{
  "hidden_size": 192,
  "vocab_size": 2048,
  "norm": "rmsnorm",
  "norm_place": "pre",
  "positions": "rope",
  "rope_fraction": 1.0,
  "init": "normal",
  "init_std_qkv": 0.0315,
  "init_std_o": 0.0,
  "init_std_up": 0.0315,
  "optimizer": "muon",
  "learning_rate": 0.00711,
  "lr_mult_o": 4.0,
  "decay_shape": "linear",
  "train_tokens": 156200000
}
Each number is 500 + 25 x the weight over its row's rms, rounded and kept within 0 to 999. Layers, rows and columns count from 0. Numbers have three digits each. The size before them is the row's rms in percent of the matrix's.

# layer 5 MLP up, 512x192, rms 0.106, rows 435-457, columns 0-95
099:492475499531497555512487442472507520530538532484460514515584480494511513519482532492519508483512501493491504487551484486482506467505457511514471524505465486481469487478488506517529519492528521528508439485491507484451521517441480556486481475500493478523465518508490498475512490501494465496
093:433524496493504480500512521444519534464505485508507497545537502511485543524523482466526498559516496515487550534516508497541507495514501491492522471497501510490482539498479470506552503535518479483515522455505477505485470500498486483496505526478495509479520525504502493502437469540500453506
103:477510482471470484471476519528498502520497525516524514502517457510508530503485507519488529474501532488481490498534504453534509484471508530527506493534509517522477536500526478473471455515474491557511481502511488495510450530500509479483526500459433469503485499534502489451491528536514484528
106:509445504504524513461509512492511499486478494490492485473495506451495469488490502522467486506456468511518545489499519538508563481478518501505500513501480516546519488464444512518504480512500512495513530504525505539493452496533546508503503477552501496507501535568469530512486481492515525460
106:465530501496512502495497437497528522500536486529513495443458514478476477462533512467502540478508500473493459443572514524521511566509493476520487470500454499490522484510487510517489499518533524466510507515505478485424511483512490501509480529491546496477502482515513480501466494476512494480
087:506451505490517548509483488500534492508460531544514531518473537421496472463535475482483479528514500483484511502490498466500512505474506508518456492473515503496509502496522515544503475572526529513492471515485470503475503507516486491496530493522479494519511540511504515529458495496469511493
073:560568523545547485489517453478529507519483483486467452503515511495513568492497491503484524507484530497512443505514469497534550482484514538478550513519523525504512528526526524526532552475500478523492498499490479492555507496481472483487517479510472504491527485487499486481492469466490493533
089:519503471481473503490515485474500464501509512509513455496461513541509513480494500477523506538459511463511500493534506479490488508538500538514476576507497525485480438486492562498497480528469520512554535450524524469451480479531500502514544450500488477508446498528515504455496544498547486507
104:522482538511444497535492467514482528447480484473509489533519484545551497453481471494512521552520491504522513548527513532556459508502478462472483524492490491493532514523478490482475475530511518499513525501504531489495518501472507486544579483518505497513579530517480508470520481504493485508
107:533508563475519509504523504502484522522502462458466484493498502500488483495472491467531501514489490486528510477496514520496473492448505463487469521537510480502522493468540489497469502507503497480493489452541490436491487509493489521491517483481428490492500500535490465510503471500482505509
106:517504497505501470499487496520526501462557490532492514535518519495521516488507509477485489444529510474507512442468512513463587481486552455493486491480498522488434526486499491516515495492497473462503545509515464527505522525510527505495470504519508515473516503476519475529510506485474522487
105:534478544464499487516503516518506494527538473505507501474490497493480517490467503524532530482517478522515513456509502474523481504503478536502485481516518566514517483492541494495486535521482492490479484446519480489484489464464510438505526538485527511494498520554507505471524503478536513523
098:508470533507493500495482514517494515452485508467544513511504511519528483491505577477500497512498505483498480495489518518473506516502496455496501479534506468527508520487512499488517551527482485497494510480531544531514499518480452521490479495509499493478554486532519508479520429452477461530
103:516493501516548487477531512477466492489518534453513537539471504509545507504518474470468538515510436528468482479499515508516495468566532507460497503486477511493458519547534504512533486505528547483485502506528511473520460492489540533483578520524512503503496483464504517513506502523488489516
072:505511480473496486501503506482439506485503505460494516467541461509505500471487508477488509557522486502534528510511498445500513521446463495467478498505495481503515461512459477478486487501529476515485508502496507512488537531513522478493475483504519527491520535499489486468545459516499499511
085:498501517448492491504502483597490529506575462501478498512524525526510490484503490527494489495478464500446486515528500504523474479504513496518489508517516533500499522509545455496498500523510516509513515498510489497482476501513466493451501507477509520511485475480529522497478520521507498497
108:506449528511479513489513496502481499452517480481499499464536516516521498483464490509548522503486551494487505542495482520504572509481555475484491509529525521492511496473501497506459516502483484512532530539528465500448486535464472508501524467510497510470485495488493532535522548525465488508
093:526531514546508482489522498546492525517470470492516457535551485497508523453491529559483492492508513469477527529492515519541470467520503517448507482501491499471514529522498513548492496483494495530521532532498515505513522514563528497480440486524498501492477517463532539483524496524532432466
108:500495504498506497536487500507521488516505453521517516504503497507530513579509507502517533492493511530520477459447521514477511504555485510532480509504496469490480462489521514533508505495536458480488478507562486466466520555500543489513499454497490510480532429499486482487508543544477499515
096:530540472534501507517491519464483486527542521503495533480496538506502507492572423516481519473538543510457459466469502481493528480462510520536467526484511529510487500481541486493476476515485521537462500517492501496518493487514490507455518478479483512514515512504499495489524485527461493509
098:485515501514484514483444491527484487491509533517482499510507529451496510514524530495518453493496515521466424543453466483506520446535492498505507540512486562478543498515492463472494484476495495517529481527510497465477494501477489491464520493460510510458484546507492479539436470489456512512
104:515481491492499525505472490529453495469497478518429491531495471568487446462465534429551469488526490522504507494466453496452485487479491502489478468507494519504477504530445508464480547464524532486505483474495506509498493500460488501478452529489493499474489512509526501546551487481502525490
111:481491470475521496502513504509542478434498485499517500508452481484475497509492487550517526497522502515513486552472508469496516498537499489492483503492458448454449526496501503519500550504528495538508507532482509560523528492482474531503485497490528513520528535514502480522504481524480467486
# layer 5 MLP down (transposed), 512x192, rms 0.0595, rows 435-457, columns 0-95
103:515545470462508541497490496488460499475520473503466493459421496501473476576489485505523493525485514466450479482509533450472510479481487490531500457531489482502512460477489498470450499512482500528492507509491538535522508457534510517530459534530470520485458530532538479479508514510473493471
094:491514507493486516474494516481469497541511485487510510497551496502512471493498504440477491488452504445495463526508531472489464468489477491478487541497522499501473492472474487500495475468538502505481514545434483512492530480512516506502493488492488455469480491472514517513513472476522514522
098:493504438541492494500493525516506500488525494536494523533541520489529478514464504500508507542514503452497546502540517524517531503512482477475462494449486475521543497529498469512493505485465497499467509496453514485483532484535494554511504489512528484489515470496501512530474513516485541473
103:467508490497498565527459464457506474504515533498511520518517531463434506531511456468478486499467525557493548535416543507515472499494504490540518477476519519444527516484522502513473507523487489520491506497475499457477466512494490479539450472496473502513486487527494478483522473478517505496
104:520461512493499497558495449505490509494534529487532475528441478544543541516499506495446501492510574504523498500498460495484547499498521558495539472496501527512505495511515510485489509480502533508440506436505492513504535491493492493513462481528522510477514496509513515537511492516530471529
093:472475520507472467533526492507523493501547470520500525511524501501504529559492507516527536488502484538527502492502508511497468458517500470518463467513539440534475526491511500466521512464472509503501524480525456458496502548462517487472479462519511582525482515469490530513519479488545492477
077:498497511502472513475462511493546511476499466568506509484512506477511478477517515505514475492497542495515524466489471497492518509515557504483506472471496506527508506476506497496420495487506521507527520516495476530484506506481488490501510506513504502498484543506514533497498451498485534507
090:466496557471507528468498518544500519480474505508536481546473471510488479472526489503507544489475497520502510548456505472530467512453525483492507505521486468506476509500500480471456496501503563511527494528540505526497440480460502538507483509508476444457513499503490498519493506505499519501
099:464477539507492457507544477484511460483537504438510432529510462490493500451507483526466505516514505493515496448512506461508556543507491486521553508499474538506489527481509506471467525537505514531437477482551526498518504513478467506512444490486510525472490519511474447531521529508465512496
105:479475478528520530551459476495527517499513512507472513516538498465488512506497439495524502488495467495513535477494481510463504507503518501524512532520507496487514465474488564496486488527493512476523564486462488492476523531500451486457468503489479513462455527546499498487532487507499468492
103:459522500473505474518501493502525507494510508502494485497493497476525520459530493522492515489519476531468466519506482509498546494557501515555486479538473510492498482514492500479497482504506521531524503474527482447558497497496510519512530455491521502497494485472493514464518485546490487525
102:501550478506516450489490521528467523529498500497469498518527535529491475500502495502552487513470527525475503543513535514500541558516471457466468512532504477485485489487514522481471512490542526467500510494484482516539482545484496513485511469459541488532512512506502491537485454512509463496
101:486501493522487518514541497506477466482501508483500495476546467491500507531456494489482491510432490503508538462485507448534477529496523488487518533436504481535476510553511502509515488470498508501485463458489489509521476478467529517521521506500497480505548508500527505485521506487510460524
108:518478463499522496464498491484495507441530484518473490488501455532455477478463513520550537473516498516465480514507482476505528487503472490466508488502483457511467498476460525472496512502494499482506466485507487496502506488498502541538544479478495501530456501501506461549517481477500471520
070:529491511487504509495524511488515443498439527509518516520479523469536525531484495515509455472500492502507478503464524503475493532520457519532533534518506471481459496530503491498518483473481469506516514516505466504511458425493514484517466471516480468508506472503556481502502447514519468517
089:497516485509468529519505518502550504493518487509518552494473491527479520511562544483502533468493489450510484481520555458478467527504465473494509522499505537510489467504483556525484475489492484514536536511507487506506526457525505552529531483492485450484466502495495496532472521452507538500
105:494484526512511506461519538456533493473513542478488538478491490467483511496500526520510531471519490510513482478507477513477516484499511523510557502508561476549489510513493482509514536467473479489491443491513519510486519493481519477506489511495510553477552510470510479461483480500530457505
093:465517484460532461469542466513503512510515490524510533486506492512519483464524423476475524502535455467509514507504539487503476459512502462520480505498496507506499519499495446494499497472507512509515524460460488500467513499519472512468510505520543487499490484520483468530527522530469527509
107:492503528541483513461508477494468478482533507493494442496528487458520474497503502533486470508483506468493537542513482505530482532490511497540497473475503496453532505514490476480522529477528503474429487506510469528504422477505482476480491506518498499500542545508474493499484550470469472513
102:489491480501490488496529425451498474506483539518506442547492514505482546506507490526507534466488520454523496499527506515471476535531538491500473508509550496491553514503524515496497488464488521529536554556525504478499491536530511503504476500500516480513504523514533506531484511458482519483
100:518517472503476475521487547522508521459495446501554513536512515527540532489535505517514437504480485524538512522478468544470541493520483512532460495480465498529512519497468466471497524483489491519456494477471569496477480516504508495485481467502471505479514515492523516494531494489494481464
113:483505577447515519473489504468565488501501524498537499491458499479453484487494487477467510461486501500489557486501481481451500517511510491510520522497529509509526476490530480503475528478505555524482507499511492515471503484468560503499468497452486452507514508513529466465493524519517472474
102:484503478500460456494508462457502541481539538533505470491575509476493485506517482505504487503480530506484496501514501532492480492527525484503477443506540526516513501487479473501496511513534517509501527499479510450507469542472467541534447467478438436466465506511501511521483490510526537460
# layer 5 MLP gate, 512x192, rms 0.102, rows 436-457, columns 0-95
096:482499501513515496508526549466523530485541523514543514514491496485485524469504468528507469538501553495483518497543476520487531514490501515471514479521511511495483474529534459532520514485494493513532492503550523564508493511452536470501487494497561471464519508486476472473493516498497520501
091:469498531490483463510496522519467456500532515533485541496553463477500521498488527478539502517483451466473493495487517506465490491522526511492529498454495485479501451548504502495409491506489462528488486476493482543505488466497492491531505512527500507472499493482515495486506493509471493475
106:493463528497492524485494540501477494520500518486513557504526522489551501468561494459522532499528481480497507489505553462524461520497537537480451481514480495523502523531506513463488459522483501500499480547495500466513544488442490485481495545452490458538487497472495500520468544485504514512
107:489494492493510504487530487431508505507501459536494480464498496483482482492558540459484565515509503468503502446541475499498520526530477471526510473548507494497498479498465485492484512483545540488496514523499507473457516530506511509483544471507527510534522487497503477441458502509468513504
086:430457429514514533490451478493484520495543507527537501488479481507498500527480465488520515502562487511462478430528483516524487513497500526483507484492485523518522456489526553446555465476506569520512507510495472520479526516481512509491527500511500480470517488523493489527483530488510470528
071:494484523450502529487523464476504515507506483499485527484502538522483499487543503476485454498478446514525531503495474497507495500511510460476478527490491506476452451487454490519521491481517466493500444504498497480508509481483518583496485529494522479523473505499503472470479469507487505506
083:527458510479508487536517499515503532522476507552439506535500478481492519513439488527529510488485460505530525467518504508536459464430510485456487459474497485527504497485508479505512466496461458510478439523438484543523467495511490481481448517500504510473514461481494501547514466512488534511
099:506508509508500494474491507533492472499564510533476484477523510511502498518536500480507531461496487510529504452468550498537501531506490525473520504511508459463506521490548562490530547518502455500482491485458457502500490478472526546451537485531500527509524485498531487505468486494487444510
112:515415506536492535492529534502544495509556512476529486463501448485491490504508531442507451497484499511487460520458479496549489487491489543507469446531505505494523524535503508462543531504524493467533496488484482498501498487503508515513435533487463514525514492504479484474478486499498495479
107:468536466476520553495464506485519496499501565493539474452524549513490483536495481516511469488498512480533509491509532499513521490474490495486499488495475495529521530519505486512557508509482466413528492491496508521492473520486544521519449531484471514494461495496477485499483450548510526519
101:517508521499498500438519490524502543515483492540455488476483488501485508511463513487456512507482449467488494463504472457486451541495520547484493510503494482535504508498458491503475448531475459519491514496522481476513478498519531469508464449479495559499503553500475490482537471521498500478
099:505517528493486470510497508514473499498480481485538514491493516516487470512485498489489461520563519501534521506596501491453534522546481547455499495450473527466507493538490475507514510529520522472501522526491490485480500445507478484506506481472510487489506511473470518504439485542522476510
102:497469520507499545507481505495526478506506491515494478534520489505513505531487500483467516572508579458521501430480471547488505531471506515482511490487506496478525466492525471494506490457524526509464494512482473506464495513463486475544479480511533517484560481493503548482512457465492519444
067:505494465476489507505511491502505503508499509531529468432533497484548502512447511491474503499525517511474494459492476499497493501542496512516540520516530525481506537500482494524546521501545501515500497515504467509502500502464491511482449472485528505501507499530473516472512471500533529488
090:497518528490471540491523549531482506516507440511499514486498498525521506469492526506539501491473501513497460532504494460571477551518478516465521502511516480535524531524532516483494494474517488478501526522512516477493507527558531489506450440468526534472488506456518448507518524544520549531
105:490504524536506487493508431481471451480488501508461478509458459458514508504460563513542510490450513504507475493510484504522534511493525517487491463534539492532535471468462541483509527542460467539480480484522497526466482513462472486505535508512486527504501510518528482509498510534470445531
094:546469497453493490465470493531514516522507534505455530514464518463440471508490475479496491491508542489502511508487556493512527508477461505511536511525473480492514522464479487500482520494528510513463508525529525463463538508487518493488490474518546529495481518472473457520475501496450486501
106:471544544491458513499506493509503513487494508523492496445520514503471548504515497493497476509473500538469529447540501469489505527527518553514518486504456500515509479484546493500478468537509489510528534517487472514485504505503482535494465469528501494492450527459521516474487563489498480470
099:512520468531497532424495563511505501468474475477518502521510507532504496516480477506529534488535511520504526487489438498431494457534508487514480495522530486490487493514450500541485504497509497477521555484457522496461526528499475492506511496485517522520534495500514477476515493517495514529
097:507505509506511507514516496505504480495483514557560524486492470503493489479534498509535498473469507574482494482518466511435485491523532489477487454482553498493460487502531527487528499487490506484488532455520511518489492525523497485500539496510533511513486503489446489503489536489511541499
104:501494526514519470471513479539510466506521474520502517486464483538456480507493499482500457488501523491499559478515477462470519495453509456501527474512507506486491525479455506486510543468444508511468554484538505496455486550500506493477513505481507505543492479499484495543555520449514512524
108:520480471479552523486508501503472484496504525509527474504514477509529463500468507516511527502489487446496472506498479522488463481489478504481508506471484532498491509526489494486512481490459526474518487463493494503517484554484485497521523488513486513565531494517506542479529489535491464521